config.toml
n_head = 5
activation = "relu"
parallel_block = false
init_std_down = 0.0
beta2 = 0.95
lr_head = 0.0107
decay_fraction = 0.789
decay_shape = "linear"
seq_len = 512
doc_mask = true
steps = 6069
Each number is 128 + 24 x the weight over its row's rms, rounded and kept within 0 to 255. Layers, rows and columns count from 0. Numbers have three digits each. The size before them is the row's rms in percent of the matrix's.

# up: layer 7 MLP up, 1600x320, rms 0.104, rows 645-744, columns 192-255
# down: layer 7 MLP down (transposed), 1600x320, rms 0.104, rows 645-744, columns 192-255
up645 104:108063119120120114109124081089107119131091127134095104133109127109141110131101145102111120091117101164112092109122131150113113134175134156114169128095110130111142144097149150140158109132149121
down645 101:128097144152126116154150101125177134172106143097172146140087113091059122085179106149140112173130112146105172151134114112128159126140107118111135151090142115110115155131095150105120100092110122
up646 103:163141127106108129131146094119102165121081093134115105157103132119102164127120082137137096100139126091121189115120148147161144091096099134141137115074139099120172105130165097160144122108170144
down646 107:102118138125123138132112101135130112126122141119139107126074103130200092101123124161069130166137154163113124181148133139137138123146135151062176128131139111143137099157133124162118076145143122
up647 105:116138142115125127131117118140152120119103150115110121110123111098124146146121146129111133171084101136133090098140125145123135114166132080116113093107147133092147119168138139104168121130144117
down647 094:169122102115148115145144107108128088141106085106104132118102138121122109146135117088142114143176161128137177111108095164118094089130130178122097124145082140097145178088093163170113155107096095
up648 099:112151106089119130119157110113154166181112133114160114112102117159113141080136126097118113106151107144120074148153158131128112148093160127112162154091096144106137132106099052137141146142070115
down648 109:102134148133132107132132164149112118145113138066106098141138106157102169143137126125121167151122132140103084135093156142145107136124111148111144130178089135098144117128112123113102143155158160
up649 101:177178128093133165091129139143168144109126094133089148155108085147135124149096135119079123171115158134130142102142123109114091166110144103115079121111116170144148093134120081153154099165124084
down649 102:104100105114137088139137095139130130105108122133119137091157135144149126098135114164130114165164133112074115152115079102104132148117157121144141129086111096101131113197112108167079103168091101
up650 101:121148139075163152168143115143094152101130148116156127102162091128152129127144113137184185150111128130106094127083137132156116171138085103132108165178141123139096136127143132112157095116126102
down650 099:112124153155124137087123071125107156120125122110120133147128157121121089113094143127074143091155135153128099122138137137119117067138101105160100141140119134117125113127120136136108100120191120
up651 104:129157119101134146075118120108172162092099135106147126162127110160133121124143136135175112121131177138152128117162121127131133145114062070134098113122117166139112139145138123149123168140154162
down651 098:108141161159122119145113131136130162173112146123149127104118170135132086099119120140104149135107096073172132139147124141113197117133145177135154137151140119139104120190157127106120107139102126
up652 095:154183148128144133136095099131091132142129121138125090116139131152120150129099145090114120085157151097144128111124109117135122116094155160139116140142091165139124115133151142153152140133147113
down652 090:119120109095142157115178133136111130161096181105122138100150142120126142170116095153133144126103133121085149151133153138110110122112084134115108163135157139090092129137162124105137153090147150
up653 103:119131134136129155145167085127137153127093120091173106146124107133156117155124120148073153145124135119130087145093125110125099118151134166113119182119143113112130165123119093120120122090101131
down653 101:148133150109120143060124124137130164122113117150102138118132128103154172103109118124127108139136131130156122113174128113120155109121137122099150111089138182158106104120110115105131121113085108
up654 098:129150119131144129086160117139098136124102140134110115108111137100114139144106118174066173120132109155100148119162134175156125084130122126160102125088132159144112115176162134147102136088139103
down654 096:140124134144161076185111115135142122139143069146167157075167120110107083104189132104116116148076168109132146129137116132139134172110103094079136145131150149125132141142141100136142112115129160
up655 100:102137111080158144154157161123131114156159146088126089123122189107139107136135104115123134111169099143080147119106123100115124091136128134155114104148107114160130124156125121079131129093123123
down655 101:148123204126110076109104126081188116135106077127144145093114145136129144117157158170119114126154108171069072124167107114144136162125120105162096134138087122144118159082128106158102160136125127
up656 103:134140119125128173118119123119128127142143098144140168129144084085145150137140173094170109097119147147184155073142121139124111126161159153141161106122094115110126102138118102122153158169129173
down656 104:150156144102076154154130142137110117108083112137142163136113117175132176146114136127122127120138106086113157108119143170130098138139158153109165125140144161146160114180109143131159145105127135
up657 096:127123114120161119146151147141089134101107130114176125099104137146153114129069177144134136107138109131099107108096108144088132150185176120157123128130164113170149161104161134156125144103130188
down657 097:131121123182095108098128115129126134135163146117105148171159153131141119139126120115102123158127140135162120124118167140140089117137075132140106113152103133106127106149090133161131135146133109
up658 098:105122146110123144138118130094163126119165156193089130153132111144108124156139189130125114116112156082138118141109139105158140162149087141147125141122142115117127126134159151125124106119155098
down658 103:087149094133105132167110123134157149113143132117101102118135104120151149123130142183111133098113138096161076112143123098147118144124127124102127106166160124127137132100114119145152166142171106
up659 100:196156160123153099140129118100143160104133120123162175142131160136120162107123118101107135137150146165088141128115111169104115105088134112185136096122119122104114100191148121113110140106142109
down659 097:083123093157138169111117113154090147146126151131093125119141130118175126125178108090181154129119145157134128124159114084100111177135135131166121145089085161108146125148142115120133162198130140
up660 100:093148147114115123104141128145109112114145115115129120071163112140148162091114160152147163153160141151140138130091172111149162133111160087132122128099124145092107125164134123143139091067101098
down660 099:145086168159124108114134090152134098133134125167079116143111114134130127136108108122128111135087118070136114118113086124123141154125114132100137145112170116142153152103145081141081167162115097
up661 097:150143124165187124095135145110124165148134115130100114122129141159134168167090141112174151163084134163088141149118149103123143168114109138079143129154175130117152120148091132142092142095137144
down661 099:115118159128107125127109153144160126173115145075129133123154109148145118165137175128139141121090074144085167152138118174125091098158157119103108112085098172109131117093082164105158108140147143
up662 103:131146136132127137150089148115130124091129137123089130113147114132118137096152119093104122102132155147191094096140122111102163138098131136127120123118156107114106172133152110144119145130126107
down662 102:176103127129116141101109121132120141146105130120138117114091164138103117129141128135114100146105148171092165136109116120124119124124147108102091119155128106136102164140090159118133094067126152
up663 096:140182110131117128140153149137126125146126108146110154121127155142060123102138181085128138163150129139129123143113152134107122134138121107077145129128138112152084103113102117138111105129117114
down663 098:150109116104107092171137148133044115098113148134142126139138105121143109113126128165123141114109125124154113108145135131137159188136120097137132133121137086094138125157124141112120093144129104
up664 102:172046115154162129073109104153164140114101145169125141175112138152120131106093181132191114156126146143088148122121111111152141115159146117120167128090089127105091096097125130083108114132144119
down664 106:130115121121089076166060134143206114100116148141161124141117083141148084158111113171075143117157134143158120136135136143128139140151117127106141136160124122119125108123112126119098128144131112
up665 104:136149140132113128118131150108142117145144132181129158188076123157111120087103115123103134137140136102123122169104144121082112160132164189092180159112144122114129122147105131161131103093109147
down665 099:149130190114106126132134182133158139113174142106166108135109143093161097092108139131123114094159156131128108123092104137120098123104175111138115070111135135147153147144127098144087118100092125
up666 099:147119150137132158175101099134122136133166136090139103110083073158149133107123108158166154118158120113145129125115154168103136099119124123143124177140147118134126132129105097101179135104144119
down666 103:133113135113133116146119164116112137127144139120145116102171138149132179164101151145114141130117103072121134092128124169176117101140134115133109116144127139131144153126135129128086078137123132
up667 097:104179126121090092123151088092181137104094139151157142110127125105161114152120115125124115112145113124076107085110106123153155099151095117163109143125087165118117167138112148110150113164157131
down667 094:140119110122124139131100068166123150142107115132095134162135111135085127133139161155095158158143129122139139133117137133106117130142114147156186122136145136164155163120183088157121104129128115
up668 094:164116089140118149148119130130159113111143125136146118119100108168139130127134125149141134119141100142100114151117141127112102081165158108132114131134121145160141138158101172145163113099181123
down668 096:130105148156147127143106147130123104152181134172122182134173107113116091094156128082135181156107132143053154155121131120116109153148112114151128128118125141098141134116090113131112134129124169
up669 098:075148125114123103101142148097132125105159129144097141097139098150136161113168099115111110116125094154122086111137151123110131165144131098142093141145136153117117132106141128112074105174139137
down669 104:088118121106116137098140110128105141139121155129115083161131132078133144094107138118115089144112142095148145110125132109107137147110145137119099087117114096132184108131137088088108126166069145
up670 110:140155145158110133144098117118151157116118121159144135154114135161165152134121112174132112132116151119099138106123082136079125132112127100109116151147113096089154144148117117129114081105146150
down670 109:144141143110134135072116108128122135139148121105155093130126196087156128159129155134114157157148151116144127092118115087155144102127113113128096133147119138093163101139152126164119136112127120
up671 095:129089128117160098101149108129140112127153133127175132101147114103148156116134136147110143100156114143204134112090151128105098141172145119081083149131117161097138101128145093137144155170126152
down671 097:117135102177167141128105135167124107124150169089164121100086104176095136136126126117108117187115158144102140131131088158088153122108086126107140122122117114133146155103135093176118125126114134
up672 096:170113131121128097127093125123090132168125120116096116123131131108136141110098136076088133110073115128143059114110131108132173140146137118126132109114097065139109135140132119134096145088151111
down672 099:098080136151130154128133108175134147125128162152151167097092090170168156150134139109067133134111163133126116116144115132106109157123126154118146121122133133115154113139107076150130116166133137
up673 108:136081185097140142127161119099165137087118147121132129142160144119117168137116084111156112131095116137084140124141129155171107135092107136126190158099112132088177107121148119136152105103161101
down673 102:116164108176100112161083123134086115106129121161134113102094101132132124126162149142142144124163136109192116143129114113091165107162132145140080071142134107138072141157131128139092146158102158
up674 097:142153152154128137141131122117126147155137118140106111106126134096084147141117079091146125102072112125096147106208121143095094111095127101127118162157114081075154112101112116119108139118117085
down674 093:106109114155152119133100123154142165124125150135117138147117142141130136124112144087143140114123153109157116130159113176091130088089143150159147109138159121125113142131150156110100091120096142
up675 088:144115149149118133117141142152164148148121107132095098207106136173109137143144100159148149145107145114132139116125150098120151112163149168129118137127114105123131161163116129138111143171121139
down675 102:089132133157155134103076144140097134191132150119128106104179096138110139109113119181100121143096121122124149134098137135160121150116123127142128137140162088132115127120103135080137132158101158
up676 103:091132149128152105092131151114119107135115120112125075162097164155112120153141135120124123128118154113121123105119173142131131096136149113137141144129159144127088122135128130106125119145160161
down676 103:143126102109146098170100150115164135127116186119114136175107113164115150174127131099151090103134121143089116135165169116086122115094108121090111163131144119157138101092108140143146116117106090
up677 096:083078092142102093112138110138125149099129174135134178155149088143165130151094102112114104132154116139115106114110133140111080118135149120131116121100127137127126102152128150115146148122130117
down677 091:168119147143160160122147151118196115108140091099152163175121109127099140148118178105108108138142094158103112156148116132119121141144104106176168116111095141105131107126160119091111124117128139
up678 103:123157087103128126138113118161127169160102168127143118131088098130140106147123116118123097094119091135126115165168124084117130117130138103134078166154135121161146098149108099169150147123115122
down678 100:103157108151090173129120108121172115142144119139108109121095117126084123137138109131159145165133127147167162138174136129127099108175109131152118119121157147104078130095147143109144150154154108
up679 100:160136098161117141112116152112103124093102105156139099121131156136136119142114117141135172127120182147124129144139144177137149152146107103135140099121142139163111111096140133095176117182113142
down679 107:136082102142133160141141145101123127099146153129106149093163129181143149147100149139149161166101171100129080137168136125149113142138154082133128116092098125087162098118112125108154121098114175
up680 100:116088152149088133121143159118128191148129127155119122135125103142093104102114163138125102135127140137125141178075096143116137149161102123103101144113122129113133125110132142131147092144139153
down680 089:086148130174093125162119131115140141133149141145128159125100109122155146125156132134122092130152111133173133128146117129141113080116167126144142138179141118141119111141117135172108160106112116
up681 103:147148155153174135100170110147127127135094143123135097140142169142124101072110142114131123101165110150128133106172123104134135138160145104147108133113138143154162141114144093159143154143124174
down681 093:111132146164140135172094138183168123097164122150126130110129094138111134145130130124110151131086138121133166109157151148130106131114156103175119113130134140120074079108117195113087104153140085
up682 103:139163142072145094113114116130153133142115155138137141083126093112172122084106071106118114121099054082138154140128159135130116156105147114114109149135100168150152128163130111150126073114134123
down682 110:130122121165154146131149100073103087090110092160124099154121139140107133110122143152122111161138101105100130139137154149077111117129079102112132075127148073168116135126144118091150121112141099
up683 091:123130136121114144121094149167091093108123115101123098123130153079115113094128127142132100106140122134153126123103143140121128110148125116145111099097160143134114109155155144163128145131153156
down683 091:119143116100146090134147151102114134126108108130126167132124131104134143145145124145103102084112200099144147130164123168141095143155111112148119129127101139124144107139111120099157112178140125
up684 092:141113112082107147136133109148142145105092126141169130129115130155103140183133080089135156126130141102095136123123130166150151150113118081128103117112114156135095168127154146149136128109106116
down684 104:154137132090160111110158112100138180125088146155132163170064152115168134160144136115147154147129125110133134136127139122139095124053124149090122110137174151121143149132134149127158131124143149
up685 094:081099097139128121118152109176078090169141153135087104139144148151162120118140139090128114135148158102140128086102131168131106120134137123115083129094164138098104142128119108139107091121129138
down685 095:145144121098157151111149134143163107105116143133191089144122121125118135195122142085104137175122123089088103165120142105109113125156127138091126115093070125159145151122145154093108119131107119
up686 093:121121157138116122168123102092115142123133130185111147114112183105141095139172176143108128108163157127131100115102121094119131153131119139112140173128131122149133120130132108134133111131133132
down686 094:153125121174076170109094134139113121165145128160097151143114120156164093124104120108107119167118102121213116113083147123174129116142095108123149080149175102157076093157090164138140097138185109
up687 093:107109140160126124138138160105150125139155134087155076106146105132123145120158146123155091165130176142110107136112085104136114107124156099112156151148172152129136147109083099136106094155114150
down687 097:169102142144148108144114079112156095122135136141109122171182124109131094165095146105142133123118150132142143158132109129159181142067147128134135116110081135107090158165169139139146157117126102
up688 096:080119133126149129102151150131103094149188077105144165105154142122170164150085094146130084161117110124145059114092111139109119165156129090135131146103145116106150145143159100119130132160147143
down688 100:112158142122118115115146160142160147142130128133182131130108141098152139126107135149144111137101078117108124091121090151088128142147076109181091136124112131178103100171154079118154166077082089
up689 095:171093136098224103137119120153116140125121093137108139125156109137124113131121113140119108108094177120119108113129144149160138128153125133138131176118167139146099129121123118141112138101125101
down689 095:101174109203115161142133132102137144159137120146144134088107079137126140135138135159124137130155098141169158131118069132120112070098155146118114088132087123116143146129151125145141114147101104
up690 104:131097168109124112097150118101118158101157109094134175120117149125116150115139123110112160072096128109165125115112131108137094157101122135067136125127138121111130171118133151136147077154174147
down690 100:156156138171123126129090104107168138119120107113123165123132122117124143110128155133114119145131111117136129103153108100094150096100120108138137132138100116123165144106069147148107090087087094
up691 103:141159133087114104112113181157116108084153127135136114105147101158135121148176147114092124138165129127146142137139137144111126109131153146104146169156116144140108186110148138126134140152141163
down691 084:137125138153123154164125156132075140116148139150129137128115194128141113127125174129158121104140161066101093129132109145122131150124155109126092109150122129128142116105126141145088103127058121
up692 104:121132123113085136142119060141082097144113123132150114156145093137068150134143107125174112151137097107173103146124089134107147137123138147141161173108120109128144131137105106132107128096120097
down692 110:109152143121120109112127122097110100136126142136146102163124173167112118166122083135117100147125112123155100138101111183156143161128127106092152130141126123115141125108118122109093129126086132
up693 098:067133148126097149111152119078141125125102089100169123125133093112121094089123152088146183115159122087158161092147118105153158151116137097095140168091157148122110130111130154154119179148138112
down693 106:156154135124086084107134121109137123139128143162147106111117091133104128166133136155175131121078125120174133139134133115133125127168119113114101097160111118112164118115135131128155126109152108
up694 103:149144121171104108123140156159144107130122147138129176113100113100143117118115170144109149109131142122130094121108115129134120071117125131128131131155121127132120125132116119136127077105131144
down694 102:110119109155132133142107110115132139126114123137142121142160131066128087144100166121140147094140112073132154136062121115155131097101135125120145101163141135131122088143135111096130138105109122
up695 093:102109113110135157150101174142112193113129136135101146134158081140154134100062125171118155097111127142103126113143143136090116177153164116104113157099097114133124105148149143122136150114150084
down695 090:154149124136143104139166120105152145140107102064149153114134159123132084162098178112113108141139133131106159137136131113091126100114097108155114118136101111092120134112101165137107090130097178
up696 108:139152160135097141124127133113166097122144149096141123092154136099146112154153111139143151143205151128102106106155156140149119124113128107111172151083120100142111116152104088162124103175114141
down696 114:113140128138094131100155127061128134124102138116153130101155129101153115173122122096100088098115131116103140143145100102106145096186106123152127164069147149165130103135153122114179093149105096
up697 103:131128096093157132123134123127126124135157156161111113105099133129132144157082129124116163146099138127148109112085116123119114159131194120128093132168155175133173149098120138166123135111082126
down697 100:139110110125124130102124091151118163098097177180147113131141119119136147147147109113152121131123158173079124118157156146093147102123111126119122124106133122117138169089090161163087151100143158
up698 097:109148144117113104127177136086130093114109145099146147127154101103189126091087146146103163138102098126109107152149163139143105100132128137122148142145105099103157093117124149118113105143085074
down698 101:130138117096068120125154150092126128102144114142138127154120122146127135116120138089140148110152152115131124141121104127126127124155074165166128164088099118119118146131153128104145160147132123
up699 103:108122091110077133147125103160137126169120142137152163096142132118108126129134095166130141139107081127074174080143121133125144120102158117134132137120095159106102143123169140121122120132103104
down699 096:120155141092098142122100157146134138168190094069160121151119137129130126111179160144144133102117162146143104136132133104116127126128113115140154147151122141103105133163173156085143137118134114
up700 105:116136155082115142109118138119154138180102135174126162146098129119115101104162162134128126111132099141115159124101147124143124086128133123127132178117114177133118135128141124129131100121130140
down700 107:123132107115128131106118126144125083108121175143091140136121120102131122134098122118131158158133133115111120114095070143106092127093146148166130128112172127170105156127137134159098123135111097
up701 097:084104120131100150128096081118172126169155133112119106117080104138149126114126063142154134156175161111082157114121138137132134090144152115083152113156116169139121131134162122114140163130155153
down701 100:100121109132183127150080143114103129083095110135114135105105145127133122099102158108132127160174128111123101122148147103104102135129128142134140077152142144169124157125094107146120147158103116
up702 103:119094150105140210135149113107145134130093116147134174118127163140143090157139136154137131192145100102080161114115147101106131105133142135167107138124143137157105079119163187134139151161121153
down702 106:154122147124144121138126137079122116133150128107103129129107145127133158151135131126141139131132115152145157128166134162095147114157130115152151124105129136144172141148160151146172176125160121
up703 125:113180126139160101175133118158171159132101139099123152127133108154173121117162123160129152080151157113160116136121113055102129127123134113152105120143115133122142165164131141105080130122146147
down703 112:101156055153135121152145162123144146157131143129158112117126157160082100108185134126105167157139133126137167141104106088109137155140163106090092121141086134115128108160108124101081124111116158
up704 099:169102127116113177144100129120193107182114148104128153131146135113120104126149115125129144166115155168099143154159131118136191120155082126140139092101100123099077104107146184124144147123101149
down704 099:118173133126129086119142106097154113129148135138123129103143138129094108118172123142145130113092096088130108124083145094176140100114098113127147113171147147168115120185109138166122104126141128
up705 106:153125143130118148099134124122083104117126146124112149146118162101091118125125166162127108114151156138100122133138084119138168177134106128162105120141181146112099084146153090122105156092146149
down705 096:174088108146077133152124167089136171146102128154133141127162113158107149124128110149125112130125112098120118145087127078176174129135168136170147097148101167080159100117081114150141171131117087
up706 095:119107158113123134113117157114088122131113091116181101112110110142128137114143162120154083129106123143125106140117100082155070146145103113131133166100089153096104189085125127160126080114138101
down706 091:107166149171158071107092100171082143144145181134161125091139144121152141099116116104117156097143165102138125095181133080096090134117145124128121097106133128114113110139132114125115100123090114
up707 099:122150121085135099131133129165152151129124125145118136134083173106156094144115102147130141180135090102091147142165152105210112088166146142147141094146151153124105109132089137126110104166090150
down707 099:106131090114077126124149119091174145142132100143153158145161124117145130128171162112106107123118142127138143067104107134129098101127144135099163105141145140099123116117119110171143108125129130
up708 105:107147146125115144152134120129107117123131161136129121117168141094134099168122156154145104110140086096122102092140145161100183139123128080113146150136144114143106126141191120130145129143163103
down708 112:122129131116147107142121116104106149114148161145128126146155131113160166101116162055133146116110140111128137097152094109075139133133098128090155144165133093101135090164094123138105102148147086
up709 096:110147139167082136138109107155105114128121126138123107125116202101065128172173090130098174066159123103151134169135100135120137136134135136101138151135108105110133095134141110099120106131120158
down709 105:107150145121113100133130132157123122144122124107143105114116176126148089121161138167101117096148093104118131155105125135109160114128147152151108139108137083131114094143105146095158161135149128
up710 098:122188115123159145118150121108112155134120137091117136148148165118127172133141109120116116088069125133096135133133120152129134102091151135147135124131142091150151149117136094129125136135096144
down710 089:122124167129107090154084141152169128140161117183153125115117095145124103088109109112142141179137107122132136142146146114169124108141105135137120134123125141141129094142150127139135119123121133
up711 092:103128115149115112158144181196175160125150119106115140129141117114069141124122127150118113107083115088140106121145108123144115119147149147104132080111129097094139140165134128169138137132121103
down711 080:113089171116110126116112099134128126089118172163174143146099101107119113099109123101165129139149104167133104120148143140100178130121099144135124127120105167143138129123144115146108092143158119
up712 102:151114128119072141131124114118151136137114097146133158150158108140110148128099112133100127158156135173105153094106137163095135127149138123173137114138125145142132086092120142131140141127099119
down712 105:106146149139137150132153098137120119141135108099099114098095134088148178115152144142108124118129108134116098085128106131141125128098128113151177148103186139161095142190121129133112145132092156
up713 094:096122128107135118112152130097075143125072149074133126114162151085167136135123119109121124099114109162146150111114144118106150135122158108097113139151142165073115137155090101137129130132136114
down713 101:142143080116122154077112116105152129183130125113138122149100130101124089109141151135170149065109157130112150133182116136127134162138132117133123132122109104111105122150155106122075154143119180
up714 104:121102176083093143110129132164127108107140106141140138142128128050106128172087133145078132131078121098087088159148127120087135146113155127120171123079126092157112121086152149155118152107144151
down714 094:111118134085069129162095139163092135125125158151136139127150139130151125108107079168127153128134166113127092129174140161107119112117154136196114101131140180147102134114119136140099117109126131
up715 102:126101107153074109117119135176118097149111103126153119116124128105111119162113102130130144149126159137136127143111128130138116107107162114143119141134110123105112099123119106127145152113132110
down715 095:132128149088127083130139097105139161134134140108104140135118138126175111123138095114113098129133112123158127165069161117099074096155104088089131126143126119104119140168147081125139098111131110
up716 106:105125128079138079073105137120071136098091097140131102126105150094142128115146140165111146129127114159163111157148103123141055120149082138118123116105120142121092119118131101154084105086115134
down716 100:118132113111173122122126125100094122154142173085092136116079148123143132135162143186133150127113113153140133141117140103145161126071100111119090121172151144105099137149133180114131167116138123
up717 089:092152126145118127122131087154130125118093152170141108141167090123139127161106070132158105135166131074115161155116125142139164132147170096134141095117102148098103123119129134146151058075124132
down717 099:115130194094106115149118132155133136151116098183097163137099098118131129119139105140088119111147135188197121125116139144146099171151093099103105102166114137155107106118131159097127119185208131
up718 098:102126108123141120104126102161119139146132113052133117102146144114130127141118174118117134174147138122089146158095136103178147117126117093090141128131096134064126149157110079090113130141144125
down718 094:137146138054141109108120149141115099138149116103131136104109103135155116131117154171137139152124119116136124124129096145100143114170097143121145142105154128167157156138135136184126152148142124
up719 127:127105077088140165189153133173112130139153137128166109109146122131157057127121118099127116111121127083122078145086134093124114103130151113115100128096134099148105139109131149127139109164131118
down719 129:169117097114162117148115150129141114121126160083105099103146132147160160074114121152139097121139125110150119160130141124122128119133162144121115126095130135139106151143108169154152114161162145
up720 112:162129139110095180154102090148127138122110134154165152119122112143114140109163107117105150180150087159118096172120172147110150085134119159119121144120115143143106116121122124077124068144116163
down720 109:125131173171119154150090131120204137117113141133138131124101153135148123156112149099167109166122129158105092159159121097114127113146121119123130159161118156147093089103116170121129094189150150
up721 102:156151119135105147132088104103178131109107136130109110094146122169127134114133173156135134132146126126116153186147150151120083156111129134136103119141120157150146149131138124131154139152153150
down721 108:130137145145159154132106106115133114072149163115093122114124130106152121095131112175107144163132109132118157141134134162155093114166126123148148103131153160083108127149129186155116109127127109
up722 096:101139120112131134163130082128188106143129109104109131140176123131146132126147153092126087132112127153119144110095126107096117142147141146120137102166112149149140119153161108088103064082135101
down722 110:120123093132134154138130136150127147132121137136127114141148146116089146141120134105116175146111107159123111123091125137128085130135106177144126145089127152105137145127143169102105117134089102
up723 096:128184144117137189104161119148090094114138099135150125139133149142136132129145136078102112168130140144129150115104151128117151088123162110124129100136145127135153123140104137128159106120142128
down723 102:111113097169150069135125075143168099152165153145137153089128126105169100143120142106152158105146121162153141181099134150114115126120098135141129095130109149124138155154094152087105152130112128
up724 112:146136138146115147114131093107134115095120133110105124130115128120113085118157159162153124124116125137064149092111153122121130103137141133125087146178137117118157148137147131168151155096098083
down724 107:100136124137103206159139095121169116123097148156128113129113149080141111101126127134113124113136101140120142118121125149081120110116161110111128128134135124143168111157095118135159184054113127
up725 101:108152134088130096094104138154132172113112110112115147157132100148115152139101143132131154127085129124061100117126107110160123174108118119126149162122120143147134110142121133124156145124117116
down725 096:083144121153150149107147140155127095131130129106143169135136165144146100123103136127121086081141105145134127115089167177103146145146089147118163133099112116130157132149124128138143129154173157
up726 101:101121131125142115122146144117116157127084107163165109148094075129116153089128151166111066144148126155109120124124103090146181163117106120152161139161128123153128096086130140124113146136150130
down726 096:166136180111126141156120128115155129067147130121097152144140188182121091154134128120128101093120148146140124179135110131127131105091145128140138116168104162105126129125134163150144106063143120
up727 109:131119098108097128157130096166170146083099094112090134106136099120082106135140141101120064196163147144114132115109151181129140122140154101141128105156127096105107100133154125139142107142107123
down727 105:093083153122155171120136134137138107104111144104124118112137112124134161123132105120104095157091149126090130106072159154122141126125137125119145119109166152153106139119142104128105123115124161
up728 108:090183122134123061155102087147151134137116136092170106103116186157118155110186122153133159108172129091150107113156132102117121135117084142126126115133116124128094112134141109102164136148111117
down728 105:152152112129143147116124120148167114103085159160144098092082106123124142158173117172109158127123067123173122109123120120124063141123152096096120156169159112128121127161133120130113128133154089
up729 099:116185155163112121142122156122118149144149133100132122130140104111129138135145127093128104155095123137143068116149130134118103103157080142160135133129124131113118087125149134150137146100108131
down729 096:126102086125113107126118109168122101082158153138115139136109129156121114147125080145169147116163096131122090159133112099111137129120136147118127106128112167131135128122133113095124125121138080
up730 089:189142137123140137134145156154113145096139140118166093124111126124136123116096125136107147115142175118096136121137166177104148099135164109149156114136128102137122174137123092081138110134105130
down730 098:102156102172089116127137124129146130131134137112156141114136170136103109145125097082135115166089131126150134125142152117163142120168088121134127156110168134107128093161113157142125116114147151
up731 095:127135116137116136123174120101086111141113127124134125138159092132108164118152127157133110164141115125150137147125132136111104147143144122135092141175074140082120099149137103111135165129156171
down731 103:121160126100112098118134140111130156118100141157172125142111136137113122154098156152085127162153171132164099138146163171125107144136116124112126148122083157137083101143180127118119150094102114
up732 095:122136126115087149125162133108164092136162087137159102077143138075132153107139126131092099146124116118123152112136155116115120125147151090155120124107118139100123150150113129117128106101166147
down732 093:160133109130119098128124082122129141122074167114116109153097165127147158114122139147101168103140105126122145114144128147115125127121122150096099150088126116114151115147129115129132145110108094
up733 102:124157118135116090152169114117145137113108107155117116131144138160134134092130101183129098132135144136072126153122151133128109131123120147080143145129125166165130118174142139136101132129082116
down733 108:171103162132132152104114136151146090148138116116138172131107097170164149124123121155103145124115124128135121189171178112097125111139155162125174118150147108165111115094111149084107138110114099
up734 100:097148120095137141133093098153104100124142130180092123184164172132118129121111125129154126093135103121141148117122151163133069143141122143123135125113133176139118142166126148128148124070182105
down734 096:120152130160148135142107111170137107155118119137182089133147137137142138123089134160130116106137139154115167100099142179116119112144132153117125141090138128122124146096108131185113135113150122
up735 103:123105129101117138177146111154164131094069116084167128155170128138091148106151105095136123107073122130096098164078122108145121126096109107120091128134137126143132143128144118114127068166083120
down735 098:125128183176082155156132141125102167151118158136120126129149116129128144106123144154104174141142144166155163083158154095134147153116066175116129110140157134132067106151155079120111141101105132
up736 100:094102161110116081099151091142119141068100121101128105076160105110172125093127114110099103151115095072104107120089128148146118074145162125146181152153163127112163132140150095132121150141122091
down736 091:130142109162153156135152135157118115081140094158107137131117099136146137111104147118130154127142139100104069114123152139091109180054115150145126088192161080125154141121116132113102097083137102
up737 098:113105118116142137093125149160128154107105106103070175099122129151184152153139102116183110149141137119091142148093124120118108117143131088175128142130129125094131143111192159096138078192146111
down737 103:165120148107170128128141167131110147145145096120106121077124172151123120143107131127097110165133160154096144072095133121138129148127165122111104135120134090110101121144143147137098127069097104
up738 096:161161119131137146143144133136103189119144137194103135119110088132128148112082105157130141125131160108140154149129123137182149110086108145128125178148078092151156096141126112130156142099158091
down738 096:134148123132130105120153114119099132141091109114090094104122133146134077118159146144118129122128137147157127137113130136086129200137121095138067146122152099111130161121102136150094138092156163
up739 095:150147127127149155086166133066127163118129106155134129109176116071149148068165112080150145132141091104137067159148077145096136120117090124115158133155117148140146140099072105085091129086101141
down739 094:119118120088158138155099151141093170153177119171120109091157080156138134109120106134103134149094161117096138133155126094146130157119126133110095127171181096096103140169151131136159152123149124
up740 101:140103150109145135147117136174117124154092118150142147170115094113133073183122130103125121115182129158132113134137162095112131181136204100137155114130156088122142118135168151135155149117105183
down740 092:136142099148102156113090105096089140168126134117137125127163096144168123138142129113104115152116095111132139128133111130129170115109094138106111130094148120144123144109121137138093154160144106
up741 095:151143155145133106105144138083102088161115154123121066142130137112097183154131112088145108130151148110147131100124170155109140142132129096168152125179171120107125133094123120104077132101141143
down741 104:091158175131123096095164108121086101093151146133159166125171153117110152129167133120116141148119114156111114157160136139102125088153152133144125103133148143132134125113107151098135142119162110
up742 113:139121132155106108085096113103127152094155117182098126099109137150151182148148115127109142158125152120130162105189130103122102107113081121132138106120108139122099105171116141134116103133109144
down742 102:137150152091157166144170110128125098132099136093161128160107116104137080080108118145121094113114098139113088162088130140120165126157179131138133149141113128137121138091145135098157137104140114
up743 091:133177098139118139115131120145125132130115126137156111095113127169105120131159106160153131150115135116142081125111147130135134102115143126157130170090098152105140134168109101130104124181071152
down743 094:137092158134107156127126141158124118133128107113152096144120141168083047125130151096107128124137097137164138145140119095150147138109142093132149125147150139195164147132133099115132147163123104
up744 111:130101158116108154127141090160154173106135148133119147115115111118132127175124137132116143137116101122097144122136160116128118154095095127114137102124160143110136117097104118159145146155110128
down744 105:072133162152150106120179116112127089139137096145117131151162195130137133122120182079121116116124131118107117099124126094141142139189112127143138135164085106093138085133137176132124184115131116